Each number is 128 + 24 x the weight over the matrix's rms, rounded and kept within 0 to 255. Layers, rows and columns count from 0. Numbers have three digits each.

# down: layer 5 MLP down (transposed), 1024x256, rms 0.0759, rows 787-821, columns 0-127
# gate: layer 5 MLP gate, 1024x256, rms 0.0816, rows 788-822, columns 0-127
# up: layer 5 MLP up, 1024x256, rms 0.0768, rows 788-822, columns 0-127
down787:134104123130144153133099116117130088101128138144177137137142107131140113135135138139103140119132083137147107149171163124145152140147113113118130137123138117150159118090134134110134131131151141120177115100149115111128129123145122066152131162088119108126162137131129168111142136128097102125145166174178161122093151106104145122144165127143078172048147106130136105130084119130083129117140
gate788:093146153089131142156133115118108136143127105123100136108139112110121116147132156135116144137152147103148129122110138137165105131126145165113087086105103137119141142109160122108091128162090114141139153139060152092088109171132154064148112133134128165086095129116172119112119111094154115139131124132104117137143144132114166115138167138106102147144172110130131123135127142110097096126121
up788:102151099103063128165139147129132130124129106122152108117165123117137129148141125143064110164140088088135095134090142124119132094142120122140097099131133191107146126125140106149092122139130145117143110101146127139091142162142130136123133130143110149118109159106160137120126105148145133154129120119159149096149127128090130145139119107135067128151094176159086026118142117098145189107101
down788:116135129120135158112168142081086121148095111158085129141079148105114133125192130078145127147132118118161103151121141140053117131150114192119114154148111121124134173114092146087095095115107092156117176126098120147139112169146147088132119142119145151101141141097138158119143150093122133086145173127134176109154129132166131111148148130155094100132128095104130135150142156128147128114126
gate789:113118158095161128125119104146101096092115105112138139160141158154156177109108135145180185145137132100125117089139108120126142137084127118132143113103177140142107110119153180132104105115115147113156099118160087125154138124140112127185113142146108146125078115159124136120182113103125140113169117153149106122157176096117126124111128140191164156132120121138106124160123146110134149126080
up789:113129148133160123132122100156146133126146128130112103107156141131146129112078099120104133131166199134122148108146101085124132180094108105151111167131178152089112141099089108140107084134129129153108077108126151186142167081122108085112140116162131139128118093185102150171098134161092100123084119120092114101118089127144110100133124089161144117127145146141097111079099148090124144181135
down789:096126139146153098125153168203093122146104125154195113145103135122129126185115121140140137177112106117101131139078123128085121188177149172128104152142153134084124169143170154147080115123129150124109137137155112185113125090107143111107118110124139182169154104144121144123181160141129099101100096119135129157148130135150102107148164169128118097164122103108174125109120124101077161161143
gate790:147126105100065155170124147142137136134122142133108137130137146160119094167133142148147143153184107107133110176171150117162124111120111108134110132149120138128100102080155104137150134149176127131161114143102135141137156103134141141122120107148139125117133103110127146169136108120141126111125106156082121150150081139076102121142131128162123099154144093138135075136125124172092095152104
up790:157152089146124116110138116161120139143118122136100126161129144111144144104137123098096083137143092150137125149126115077165121105136134146131127177130106142139126138143161067156160148122136121116159118156130140156122138153107129131140142122124132083095109085100090090085130132144165078153139127098093150135117134164121142178125166127104114132103132137138146140143135105136120150111113
down790:106163152124131148133147186104108112137162136133118104130129123117100147102145131110110146132116112131123101151151143145166140154124097082145132137176112154150074131109164133152136145135110153147130116095113182143118139119145131130125126147149119127125099127114114158096117127080150109071122141128105114089116177121113092107137087145162128131135149168127127134084145149138118137073167
gate791:120111109127134104087149103160155171151129140096099128107129141130122100100077167135121076119111153155134124112179146120146153109139137151116107124115096159127114151150145156148141098143126088118104153134132124094125035129099085123134126022116142095149190161096149150138130108154118128120177171156100144124124142137130113129155113123183125181112166125108089162116113145131125114110204
up791:151139141115130140148159162132111134153125103124129104110092104159118162123144107126179124112161119084126144142125182138061153156129081116120131149105151111163157100136136135128135127109128104069114127125167113126189126077164085169146114115109128108157159143170155105127140125117096109122121115156160116133116144127136141083130138113133168162124094113131096089123121110129106113202156
down791:090150129160135142143147112103119163126147149140143105128129083168111115134140130104106154151117192122115158119122131135140139123115124159128114099085099170105141107122110146117150141167111110109145113117066112125079130154145099138120111171089150159125123153129131120145136155077142079145126099136120157075071113115155153129114151115150095101143173144140048084100126126075086144136145
gate792:141132123136131129133119125132156159134152142105135138158122143157109131093164122157132106136115122120135107120108138125146116129104135169129136136089134123112167096110110096146138122087109131130103137122134158165088068161137133110104100118089126136121131124120126135090134157139092122099088127140122108146146107100090144132100109142143127163124136120134117124143122079113123135154146
up792:113134102102143149133127134102174141112138151163145120131124122157129128125175149129149113136092147126146133166125118098144166117155090119146136121078147162122100112155142125167134148161132144154136120146143122103116148138104180131106143147152155135111124128117146115101142112087134116114166128107191173172116141143169126103116161092165155148173125101099137132098118116129124143125107
down792:143148146143146139158106117107099144154117173126144122119136138167088106137127113145114144124149124171131122146151122124185106147088130127151114109095104151138137121147124118137145114085120117140160115147148145112121101158137144164155108102108099150113147119136137110144202181149123150108145112128106141137149142162115155106149120156165099117111112129153164140130141109146147121105108
gate793:119162115101147106143102068116146131152110117082094191143179120141141178120103125139095130155120100110163085161128125087100132114125164106132153136143142142124130106108127122109148172107127130123130080139108128110127104134135143160131101172159109101105138130174162126130156119117107158141098125194136128124140118071136104155091129109139086120119136145124094144120184140185119143135146
up793:096159172136123142129132111135160142148094078096146140129153108127113146121142130145143145141126098115155121133103081176147102141121142181142102120116129149159146110115124126106101093168092137099107127137117183139143159101153158133175152159141143133120130107088106115135150113133173185102144115107113124124161152116125106111145139091111145136080153148091123194103159117146093127129146
down793:143098128116135134149115105122081108146154043120158167106129110162130132084135093090083114107107117133143126106118153121146138134113098132132155152149131131109144122149151130146118146173117142105089148124115152203077148162099118146150124121130136119104176092130106120118125129126155142100149112161115175181103181128117163111176143129125109147137086119166147129139100130067090160131139
gate794:123135104082115137149087128121119129158122106108107128135095163127167127092145140141110143128121152084169116128118176148086093161128147129115130159105159107151092126127176147120113133148128082099123125121151118078152140077106135116110140097103175100144149145140159109132130095143116168171164142126106117137152120143156120097103092169141133099114118090089134110138130108098162113151146
up794:102191092129156167145191098137096113129169191161170116107111147139123126123055155089171115099120087141121126120115123115120149093128132116116097119068101139115125168145100127139124115152185202141076160132128145100130102132072167122176098131183122123116106120132105164136099134125166139116163125120149134111112170126123159120146124083125171108130143130202127119139107103130119128105106
down794:117160168153089140090123121112098116099117120054125140159145116116061158137141102127149117131126148097119171162130132121111103115140141125147151122106128140168111165116107098127158115101098091131150121118125125121154115105184100128142148130123135157126127187120155140112135162110132111113111143143127030176070101140080098130142109149161108125138143151119167089134116121137142098142119
gate795:174084127138090133177116158123113134161134165137119151127146138076147113107145116138120121091105099086097105133147157104087154099136158133147104120107128159077100078127157156106138150121170135130091139135117099148159126179089129102173121115140175125135142107150068147138107107126176140122128120160173109108095150131109093135154088158166122126145143138138109152076120114146141134155154
up795:138098093144131136150090152105119123100135105132101114163151104099151120144106116101109114165140134101089120140096121135140152131131077118129115106135162134122129111112108083119124114151139085154118138116092121138133163100140107143147156160153126126204135155170125149165136178122126129115145157153128147157162089133158117104075132176147124089081061172100128120112177158129141134142113
down795:093129105190163096129153135138154121132183128161180103110158165140112142113136112124176143139126137153143141126082110111153049135103114093099138101141127091138138161110104094127090137159102105070143128135099167122092106111136124095077131142126118138123090146148153093108121119112159069091114130161127072154125094153137134134100138107137123155181124105092116122185135088138096067141155
gate796:118105161149151156158074134133088118134118088112107155102114077131098092156109154166134152137160103101092111119161139118121090119128090125107134145165143130117145105133186171107139153098106125129134144094139130152119111112096127135172116113132090157149128156113110117110107179102116156091139144143153121177162150101125165142118138162099128114140151121101081123082159085147128115117083
up796:113104119060146126154104147205140132138164137124129132138143127106116126095130128126136177140145122145141179130095155111151127091132161170170169180097092161110136130092118132134124150142111081146145110126092144136151119150167138178078129108142146167171143173115167102076079100149151100117159141087173157128153115171096142124181145133161109126118117159187140120137149110141081105165159
down796:148148125090124126093085146139121132168116150101113108148148148153112118147142095098113133140116111161129108140089141069136145136131087120108130121148140112112167097100149187176117095106139179113143154133129143115128151139076141147132126114163132223118145082121099143110124162118106130109100227135143201178139120106110128119122135157115147128139112131133117169080157146129135140132129
gate797:120123129138118119115126119118131148142146128121145176146110139104108110091168097114134157114105143136145119109105133109117133196107105143095150123140086118107110119135093194131137154145114115131133107115134102137150113148118119129112143136172128095126078166179175117122123113158147133118154144141157113153113116122111118151120134117135133124161124187133109148171137105105124123162127
up797:090152146127160135124130159112141153123160113123100096124168117125142127148129141118136143088109164145123112122155156149096114140110118145135103147126122117120120120105129087102117129164060168127136136151148141123102146095169115104132168155118118158089114196147126109147121111118083120067140117132118138124134104160102137147118091179100122159099093115148152094160102127113118194119142
down797:137110118102128099159141115107087099126133141110103135114117120125110090111135108106140123099118126095119119132095152124124136145121102128117121090145139127163115133109143113129151108146127128102122125125157115162131182112152122188137136142152140117121123130129115101151121085104115133153150160152113110110167147119138150128118117087139131106078133093108134111146131161093132143094165
gate798:139116122122140114082113119105147137151115102133136103115135110117134155123087108140151135092145134095143096122152146133119161121097141123155102139117174128124141096123110114137072158100128116138119119157132101153183093134108128127096132140098120136110134127085118155168121141111142166104137085119137150058143098105089165158096104108144131107132106176148122135107090121148092110137156
up798:126102090121141131104127165099126108157132155128124134177161124156147177159131155160113086113080127092156105096150125113111136174105168143140187096153133124140103125151124118099130145120092150104113154097148169118085102102088111086084185153150138127127108128164085139140110108099159175130138136135121133127171122114145128115143160130121091100132172165107155149093131149129161068114105
down798:171133140143187148068115136079101053145165107177136147120128099110126119126092151150148131116136107092124092118119146096164122126103113131142113130152140118156127164145140119115110136129138146131096098132116117094138163132108130114120126144162121132143122148181127065097120113131115130116109006112069144115143131178114153099141126098134133133170106167114167079110165139098160128125162
gate799:111153134127112130124131130196081139135119188133150126105144122117107161119110120122123123074151115133089090089175143132129176108131190093148132146143139164136101125117144139111112147126102137077123092115137102123111119099124116139094137169139148116099108096117155116129136072124149128137134132136120102113151152173141102166096149086080161074146092102089122119126059131148142121159117
up799:109170179115137116107162128113110099125140141129050132121146128075167160156112116149165134147117061126081103141102132143156114134160101155108146065122114123122127136115131152129111096157169128116145133117136113098082149134128093185116122072157114148120130138149163164163134119122112062074140146149165125156142152103151124122109131149107121154143160181134095127125108127131141170144110
down799:140138177140128122114099157078124105114183069085096137143179125161120146147093120143106140128133120187115104182107093128101119119133110152108105133107152164104134099097153112135117142102147158159179089099107123117111124109142136125160117114105144157157127133132154146119148154147127153139152154146148015124114137115158142131104099161111120114132139156135145123103123094126143163116129
gate800:160105143117159091125125151142132171159139162139116121149148122153100125068109170143081149174118091070106125099157118148137146124108120155157188103125090135129095125101167097122130121147110100128119085119125154156082124096119113115115122142133127099142118126075185119129146167154160156136163143130129103128157164106090109140123119165114101163114166112168094124094098156128146056129142
up800:133135082089123122108130159098153108129142137132136155128098156068121132134108135070082125128119148121125116163159121095115133136131094106091095165103145162165144144119136134106129116103123199143118170140142114120099103146097133123096120131106101166116127121150127157135120125118109123138160118111154133142122128157129125103134142129072124096086145147101125160111125086134154166079108
down800:142184125124105143115113129145094134101107126098096127151079146135131120149104111153092153131111115150139111146141150114158127183112115103116097104083128124129124180119099136129130098125162144094154129114115147131143130085157130105112106153127108123146135094143148085152142121140078125117087075156092066170152137126142117151152144132121129099159104141113143134133118117158168142093083
gate801:094108082122130152118115141112175136123149108124139076122115135160131130120116144136109091108130112122115123118134136164113128111119133141156135151116141190117146118156147065137120149109124100122111114138076126131145113123165128131119174169143142144099142145120120129114109139123151114100179130163159110108167159143158182157118130147106067082161162158123125113105119118047176111113149
up801:053090125125149161137171160118149163157120192130102109124121146145126115131141076131126125117122133123147121148138111123086108071117136106107134163152135154170163129111152121116142089105102106105178117113119150131134127077149175112107131169150139122148157096115149147147111113129094108149103118076133104093101145097089093113150145110156117143121190184113116096124119129151123106080140
down801:151122150109120156138099143142132113114149134096141116135114085143157077142077064166133138123094115163081120079149117114128125096102117116087112076155123141142127134126124139163156073145123174155167149105108153105158120145127092176139077141107106123148143143130083132137115106128169115142130099093088202130132124141111154150154125150121129176128115146186129110080097130132134100096128
gate802:132156144126133122118148125127151171124113130093106142127097124091141128107137116125113142126074159154132121127119124064134107077144156081128117090134082190143129111117155176143146127172105091107140129128103153125197085143126153111099124115124092118108096134140145096103093118109139125111148137162152088140133093142136108159133128141111096106116121124135159142148111107130130115132095
up802:125120101109154108152116121129137118144146131143111135092102140113142102160126138148148154108087118149118098141139096111127102133141153128146120141097113121138134123169150151158118122203096147132108108143108103166091121094118136137126132136131097127133148106168115153129148148094132159108157130127097139136134129106135139163140154114148140146149201131109131137124127149115170143102114
down802:152163111152154129099124156115142141116140134137157143156107156100166095132141092117102204145093119138110159111133110113129096140111116114132092090126108145151106097149120147162194123112119132131129123096140129080125111133119138149133134152128110141109131088163145130114086141108149106156114150133115112107144158146115109165153166114147144147073133103156126139113137096123119117175132
gate803:138112124109104182157097140119133143149120098121106095111127132108146156107154134137172152133119161129133137113125134159152118131133134096158136111065153151133115123072134118208144150165085099108125097122112101120138127171130132153126134115102159132113135130129142143120100110102104161157116108116145138106126133113109143159092118111152143140130117088130120123138130110123121051149152
up803:161123152104151117145118127147093143146104102119113161149109115143146124121124119151111137163137147064071103142135144159101102142100105146124153144130115123112154154119115149127183111089172117152091091091116162085103139110115094096114122091127133114127128164114128133107117141132096107134135121120126132103120119118125121077126093132141132110108104138108047166128187151146128153099136
down803:114160133108149102122130145120137118124102144139153141109128104145138128153133155122133132092114176142133087096098121131146149086111166125065110149102161121103156158103119074203134141116179130098166110156135146118099120106122116128128124091129145112144128133118124125126091161147141094122117162137152114105103123102127143125137115156123116182126137138160118130139136107146169134133092
gate804:139159092119110104165120100085161134142113138114125149130114123120092156125136117130102142159119122110129150135155129126121110140111139111153138173125137168119152104104123165179162168152116126102161124082149129122194121142125139094178147132115148066118093140109164120105120108108124158118161103104126167150111093094142093149110128104127104165169186089124100127142137127146126078121132
up804:116094117184116155173134140141136148117099094125120164093095080107106084142152149089155098128135142149137124157146135124191094149147147120107123117144161154100130108104114103168119102100165165112164170083108129111107092134090125148138096115118099174159132113163092129085121171142113126125158150145103116101126137106129131107083135140097159181114127124135150102136132067129140152155138
down804:100134138147092186116157075115145106134124130111185148116133120174132159143118100131116128114145094103152151145182115158109131164112118133136126127116139119147143086123147118163125128117134143155177154145078152130131111101120130111128195104097133101054113149139132119164130149152144124110136055128124129124151157066137100115163125160134130138112124115184122156105100097105105126129132
gate805:127098144157127124126155142158137167124129116087130127103106127186105140160114130136136158143143133152131101160142149074187099127100149170113170158146143122107105136146138135142134139116155122083154124115122125109091112107131142126141095130118123105151119130102166117134117097111147147132149119153142144127113114131151114151101126147127144119138136141100140113131133125119132132127116
up805:131091139144134130125132097093106096083157100151135127090139127144114094132150114124135120133116139148127141136123140123155109114100134141110162158126119137123085139129122131157171119140114136140141167143114140120098154121103131136097074129111115116138125135102143140129131153105145187112115148106142147140110131146147114136108138152115161122131112146141149107103123115113152137104098
down805:169097150122127085119153111143133123076119115126130133111139134112123109105185126117115121137103138146128129116156118155128147146130095122131161103115106144123110097120083122155131102136099142154112129151080170136136152138129127111105090137129102123148114112122126125109130124110150136138109163090135117119130146119166111087137128150142135140156122125135142153131122141131148170097139
gate806:124124085130108113146088150119131119137154155128086129129133123136136115127125173096157163094156112116150156167127116148135107132108133100142117093150138160155119127130128194133134141152143103146164091124116148126155104133151145142176093168106139132099153092164122125109106157103147138125156133117154141084119085127079162147158126067135094119124114163147116133146121128139135133158188
up806:145153089147150097129103092084149106105119096103158185147152098090133159105172152116147167084133090087135136127137106159147107134154123103129126150124134151125137100097129151105157116164116112151149089109112092086162134091108153151148166114111104132105124132153156144150143120136140117084129129093118139124161108116114148155146145102151106100110144105159120112119128115137122131089151
down806:112107135156120121143152158142124117175122089136163123154093142113148153153144150119140115132151129128136147095143145134098157110070126087118124121096123146117138121119140112114153138142088092129088142111093149165112112083150102102115082146104152136148103121143133183095115127139133148162106157099141118116156116095113105070139112165146121134112170115076096137156103150134146107136100
gate807:123169084119091106147098103156126113150163141122158166104168159124063107090161138154155154124121153100129115100177116110141117120121132133179137147162160118129113159096157157130149136152141167118107128118115126110105157121124127128138083140150154102129132147147148136116120111138112121088122111135126100096121116091093142151140127121157112089143101113118115138111119167122156147132158
up807:123102134120124171133117120131121127082151126142132169143163119135154116099096121110151108135113142125118155182118074153179108142136112131166099109158136173141106167097155104148139148141125096138113112130083119136103135178119101120144117147139095059079105114147143152165148103153114091137130119111128105124121098114134098140171119132144122155126148172169060123129151137168110123138129
down807:110127093105146125159128121131085098115099135166144114103094125119102111093130144102131138116111157093124160113156143165153171129149161135140084132156102115134113164127129108109156142073102121111101116154106147132141133121125150072134108160168096140111142109117099115124166143133110129161169188149146168114110136178132127137114107138109107093090107097143103136145094169111096111117161
gate808:109087114097180082100098118117122140120096114149099149145096155096117135139150055173126180106138116112135131180137145130121087142117155121098156094123133119114136148155160100140067127124109147115139114129124162096083096166066141104132141134162113107103086106123113125151122156100142155138112124135108137098102107134095109098129116097143096104139139090111105179111086128145150087130078
up808:150117130174098160095125121154147168174117150099109105103078140178131115146141091129164149094145080143131148163153113165139124147115102151137125097065124123117113139076093107132151116090134072151179150118130101139134112096140136156128152147159144148152145138085145143132143126123102142129139119162143155110169110098120166152131168114114118113109123125157091163111137110133095070141111
down808:113140132098152133101127085095153158126150092148106102138091100152153122126128113127120157102141137099150152128101096157136124166161117111146133156131154148137122184111155110152129143153140134111106170123146132166141095091154139143152142138124132108078077138130124126116121141189142136091095164106169120121174140117115111126111111102140129200148158148153148139085146164133152134141145
gate809:141077166130125136143120159112133150147135137090094111130114092155152152119140116154137152143148130111139121123143150108148146103135120128172135134093102144087146087098166132146138138127132148137157088168132136142121095076155142123183134098068169108122122131077115133128124112123131160123152117153098160106152108109093130111138113126189148155148132139160116125112143102120134150127139
up809:137122148132159159117133162106144119123117139135114086122144116133133146130130113102158124159104130135154163118102144137152165090127098120148158128099102112131111121109132136145141163156109117165135104113122136148136150099128147131126134112112137123126112128125138152143125132132115157138129139158142149114167125103134157072161134121155136159128123117130129122112136115121152151154142
down809:122133122119137117121138114117155090110119146170155084136144117137117101117148101112149092122117106137123149108146144139148128120137112095153112132159116134156093138119105150121109137146121113169157162126112094132094138171131124149101107145135134152133148122153129104132092152121181112144098094127135185143128104102132120117143107156107136110147163132131138155135132114120150108140121
gate810:129127137118108112135096109149111137146129116108115145116113114142139129156103144125140160150126130066120116174080134095167096124127114109126127100186155120165114130117171135180108124173133142078120129096105088130104108124122090135123177141122111139104148117138159120127107139127165145133109122163159122141150138101130089120129145134082108116152125124110121109120108143152138102107132
up810:126116133124113109143106091102116094114088140138128148088142103142125149149117135123094151126085100083141112158079132124133114138154128120120113101137147140109136119108110101143130128165108161135139135119125104153128161146123104136096125177168120139103150145173174133125140111112129147141091142119124125202117144077133117134160149125072147134158123119144138109128134135107144118110090
down810:154129121152128151133124120138121134169151107198130136119095135129149129131104126085120127122100148109123075121111106185166120134119093151095110121114112115111124106161113059087128113145114126109088136122117157119138207127152144140165112136146131125064182128140151142152151136139139123122140115107127148124106123075137106109116143146092097151126115110107123143145125143109128140115108
gate811:153126117111117139128146145125144182177168095127095118155083106133119165139171143112120123137143115095160091127148167088149134098126165112130115119126158141118165162134161129126128115096131149089134157101121136136080110092144160108123139121130123152139123122111131138129163173116117160071131109126110124121130122109128112115114135109132137107126113133063129159103133095117129096095155
up811:139104134136147105134150141110134145136127098145106110151124135135120172090177093115102127114101114150109113145142144107131146116132145098112099112101143139095134157105110118100127129124100144121150198108125136105135150146158124138116066137153151144130135124106146108127142138130135147066122149129089129122092137083149150082109101135133167135121114098092085153144101109104137098098106
down811:150097133118135125154126152118163104101146115146126143118144097130097093147127106119153118156089165152119133125124089135095177142123126074168110126114113135125146104108139163131120124172105103126092133116117124166121120150162101145126124122143134077140104142116123147102095108122135140180156122090140147133091127133115116130138118096145143155119147113146118113123118125111098144109095
gate812:161123114150166110148096133092148140158109157116088142093137116138118114144088137143118174091143145115041129130087150119144114111125105161124116126114134136148147119159146117137099119157080121128139103170150092090100103156126138137102125136150160106154118068138181100114139111130093147135139109131140124154134158082164147138144129112133115137117098116111127109134150131151113151123098
up812:127129104106088143140116140161145123140095081117114093124137094114117150130138133111138131183116159103158145127151134135116144121139111158141144072112157117088114166136151128124145110126116109113170161102114133066143166122111110113111120115128142126067078137121110155126159124172139113151090121161163132139134119109137141147081146171108117136153159163151140113137094121083113109131096
down812:143145094162150117129114148114150149171116143149135154134133154127072081116130138116139116086096135125138144122091121109095148127172129145139160126140094129084170203104167135143094132143142176130142126106136115131126140137143149128137156154116104135154110116144109148132093116129117137074138119104113149135184178091159127145109159147030122097128134109128137136133146135131159125168150
gate813:149111141115079097163111151159132109151134124117150128104106158111152110125125098123127142170155093137152141139181076108109094104083121126145156115138133097125154149144169128180116134125131130133132115103102138119118094116136096130096158145115109142163082187117135121099134166142176131113176120140110128154151095123122085130111173133149144125109121136139133166128126130148123073174133
up813:181138146107142102091137088165082162109109098138165133156113093120109085124102105110093126116160134108118138099072134128136131131134162147107108114098125174143122079131111118182120121145111128100144147128113104142103117131152127142140126077119168122162143125145149097119133097103096123115156111162128127139175102105117157124096086141098133119096154128102088122132137123100118154145116
down813:094182127151109107151110112152134129157136081110088137149159136134129139107142089162139130155112113073150150105132118123119093100130092143129146158111162146120124127110166153109090141102168119127150128093159137129153138160151086147146185165123140136106140125135131131129107118153128181135125097129091101120100107067148105119145154142140139157141122168123106177124128081138151071099121
gate814:114137081119133139122113111078074135141142113129143174163162136132138114143085132129152136129144141116097096153136115107146092116101138109136137156122148091124136125124139099142133152137200113123147110106153124191110145111104134160145099134140091146118122097152123156133085156109116125164130127100122102129163100143085101118140103132111115161138137113128096145051162098149195139181131
up814:076124107096133106142139115143138122099141134141096130148075175135132150125119115122113160120102133110151146139118091153125086104122135124118091132146143107107124161133119103149129141143095113121140142171118151143114147094128109132121092137095093139113157132098134114086124093140104142067089145151120144145099129163103123104083129150191119134148144095148128112163133129098130129125169
down814:129108137109134136151163121123096107111089118156080170149137155134095154154153108157147126126061108140133122149152150128147120096129132149181149132163149128132145148164119123117157120166164143099143144098119125123118151128115116137144133118135143136149187142120112127130105183098136147141133111100140142110137095119153104141164155075068141167088102153138126132101126131118132081122132
gate815:124088123150147124156123133151117169129084125091123157140100097143104121101121109128123105141142151156116141142096113111128083103132133136106069089133109140119103103186116161177110085133123088131119155124128111128110124177141128119113167149130130129145117167125110120154114156123112170143177130108161106139150131120167123122105114131152143151141104139121130148141138092149147145150150
up815:106128143150162169145155141137127128132108126142096150117171142127104117130134098143122109145085132111104131146124133098127099127120113171150095105162156111159175133106113103098142143159142145112144140106124084138117133135097157092165156119165126140131125147127098116129096118150130089133113136137095109169160118115137133177184130132120092112087138169087137156121172160136138133097137
down815:157138100112164110101150131134088136132128108138131113149122091146147133151131089117134110170115127136130124148147161114133125116083116135114124098138108098166103106149108093097115124104092065134114182130152169122068123144124146145121134137103164139126172163118169118175139181148147163155129106126100078116153135112136146124108165123141122102126144138110114135118099128070115121174160
gate816:112156150118113167120132113118164153103138093150107121105103094134146109096132192120105111106146123122154115116144093120121159085117130116133111157148132143114148143127169124198120141147176122124142087119143125098164105097159083161117129089106142151141136129122120096114148105118141129147141120130175127114095159134113102092135108081140122154122119090148122122111088150152095119125149
up816:150127146135134134107131103128105110122121157123136122126104101133104134123110140107105171176117121127153139055131082119127196142103069141115103081139094139116108123100107120151160133126153157132125112114138138166147104145133095103177124101122111147123136101126107131171114176133110152129168134137158149138119107150112108075078127150163173149139113175097151142130126099118141121132154
down816:102142110180100130177150090156134135138127110124148097132144152170118123113094115160139110114081143124113150182120119098098096114139132145129166140099128139078145115134147124105149153145129118180112101152130140128136146170114131125133170137114140144096132136155125120125130148133146149121123118100117157137115157133160087122146137136104104136100104114145155157094109109189102080166152
gate817:152132113126152140127094138172103122099114136123176156137106113099151160140141154164121152117143135136132094139117155078152179123143122138124149111118097131133164146162085177163145139095120163149137126138132079123148113184148125100126131094107162124165152150123076116107134162138127149132105108165125144092121089127140104185143104112139116190151114123171153162097130104115125154164123
up817:152147131116142105113117111160176162161157110111108113127160158109113137095149127163144111131099113081154168170117117117106126110135150102150114114169145129149133107087127112157141124099105121145155152114095136134079147131139131125124115131166140073142104111174106129121130129094105133149137147139140141117128103106082110130108172106126124137128117110125131061209184090119098129138108
down817:158188167142155138123102132098132139180131083118108124144142095128115117168107155105127132127139128120102120108094089119134119117125132151115100136127125071096107113114105133105110121140123121124101116117086107126135103182146153125134140130128131110147122096154109169201175107146139117128116127126120104174141188132120149201190156114102101103166142098128144152117144114133154122169139
gate818:119102105089121164115120103130132119100155145122122124133159121104134156121135104150103122131133143141146125130126144144108133139136119097093128145166086143188153172096162117152101154159135135085151111096112087110130100124115145089148114133135144141084125147108134115128101088133134151110117128161079117136094128143127162129123093128162124088150107180147122100120102101074140114120158
up818:109105126137115104133135130160136139106126053105138121135130125145106120167117161066133090185137151096122135130125121155128095121105134124103166122132153141111165117136146140113140156142126117115088109149142136154111137116138120123129131182128124133136158099133132145171102129107113169127106096141176099137145106148124120134096147116082121123114162128100128133141141112147131107145168
down818:145111078104137102137154145139146172120177153101163124097103126118149075113111129111131095147113152094121135098106100155121105127145140132149128104159113126117104123127112132140121104138121154077157140120169115095060149122147119159120115123150123111118149142076120138118141091113122133164142082134109118126137124127148068122093128138114096146113186069143094175109135137130150109123135
gate819:119141128140105119088126159119188120122114107127087148154130167120118145127155103128146066136129120150148159106160138133145140176103148142103160066134175155118146115096154145182116146113116122115156138120138096135126142124114129156160120125141146170129109120117136170097157119140099153106150130121127148137148120157161145159110179095120141094169112134112124162169137090138124148116145
up819:143045137166131155140126168183142132177115108098096083089102133136132134115106113115121061117154149141161133127112062138115106117143110145125144102125116087112183143136108126109102128110134123140120117153156107142128150118148120123131099144095124131083113129135109161139123119079136148122151108082145091177137143159151111124162122110116096149120120122111172110164113168106084091137130
down819:114117106132159126105135148114090133159135116087161130144145158139093116166130110120139144099135143147083121119143135106085112133146101174126108130119093150127107135155098101108140163085096153130125145157123122112133112149136120126139124161140140069166156108096110136116154104089125151141113022104109089143095105104171186089132089110139114087179114162149119145143145141140117111111091
gate820:164126104129100126164102101159115130125129110102133147113148166161113151106139132191094150113110111083135052136154071135112130126130113150168133145100122133120144133129116120110129186141112154131116149113081142112097126107135134125127133119125119073116172128121132154085145123143091162114149116122104119130115158147072123146135106085128145109146141130116119110149102122127060131101168
up820:126127141098142101108145137111069134146121111111149113090111141140124138152134175156146124141134107149117118071088145153119146161134146145164116119121097124142119122176105129121079109121143129120131143077082131152146133124104118101132127092128120147144121145081115104112130121137144129110126154120145131160117112083129100120148112096126147166119138113116116163099142132125138165115116
down820:090128117162100123106133158161116150111141115143138121150104118123152096216122129101121097088151135181127164129135156112116075120128170132105155105141161122155143133133130132144153110120092137134178174143147111111130143136169137163167125167097102137150130105138130110153118142129152141125129115135079151112147093106129139146126114143169132154115098128120169129151123090119165096145131
gate821:091191172139123147118139133127121133151177100115092140124117125121144113121141146129129130212100123128129127106134140109136176114113113130142154103129100132127076117155163119142133123124149155080130114127128125121171084156108138129129101098148140137174146153114100119113138159174138121119087153102134117161156159122091101131112129146126162113129179093110127149123133175141144113166159
up821:150101102146116194118089128137102127131125146149145148155078122136129123098145132135143135111160118105133126148114123088183124126124127119137099146130130146061108095113134119111119151122088171101169130167134137098095121179149164129162111130117155104109116130078149139111149122150097096094126109123098121160128119123133117127107105113107143150199168127177118144122132091096078157133128
down821:106175159135132196156102165123102085137111113160125126138154137146113110115143165110110178159114109134118113122145122134137107099128154135126155153086139116156077100151142131125107130119147133076118125095135129123170139102115156127132140106143160162115126141142136134181126152192126134141088140145156066141160138096163081141140146139132170140071116120102123123126130163141182128154130
gate822:084097081132171163154128125157117135162097121143145139093123154121121120095199101130143140114132104170158153121126124082180105134126111083130141114128131102129109115143130117097112165132187131124158123109101086172123099149109114140112085142100154136123078146096132102100128133121139091149120132147137125139153090111133094120143141106125161168135110154136149129115147122146113128109149
up822:099126142116116158137152139101149123107107142114112107155126099147110124133146144116122139153102092101100140093111105143157118116137088145144090142116166186110085135106135135120141115140181131119127163123157138121152159115147186110123178079137139141140137136148113184114105124140119088117155109144128134147175133080121153119154115112125115120127179110149107135132123133158131147130118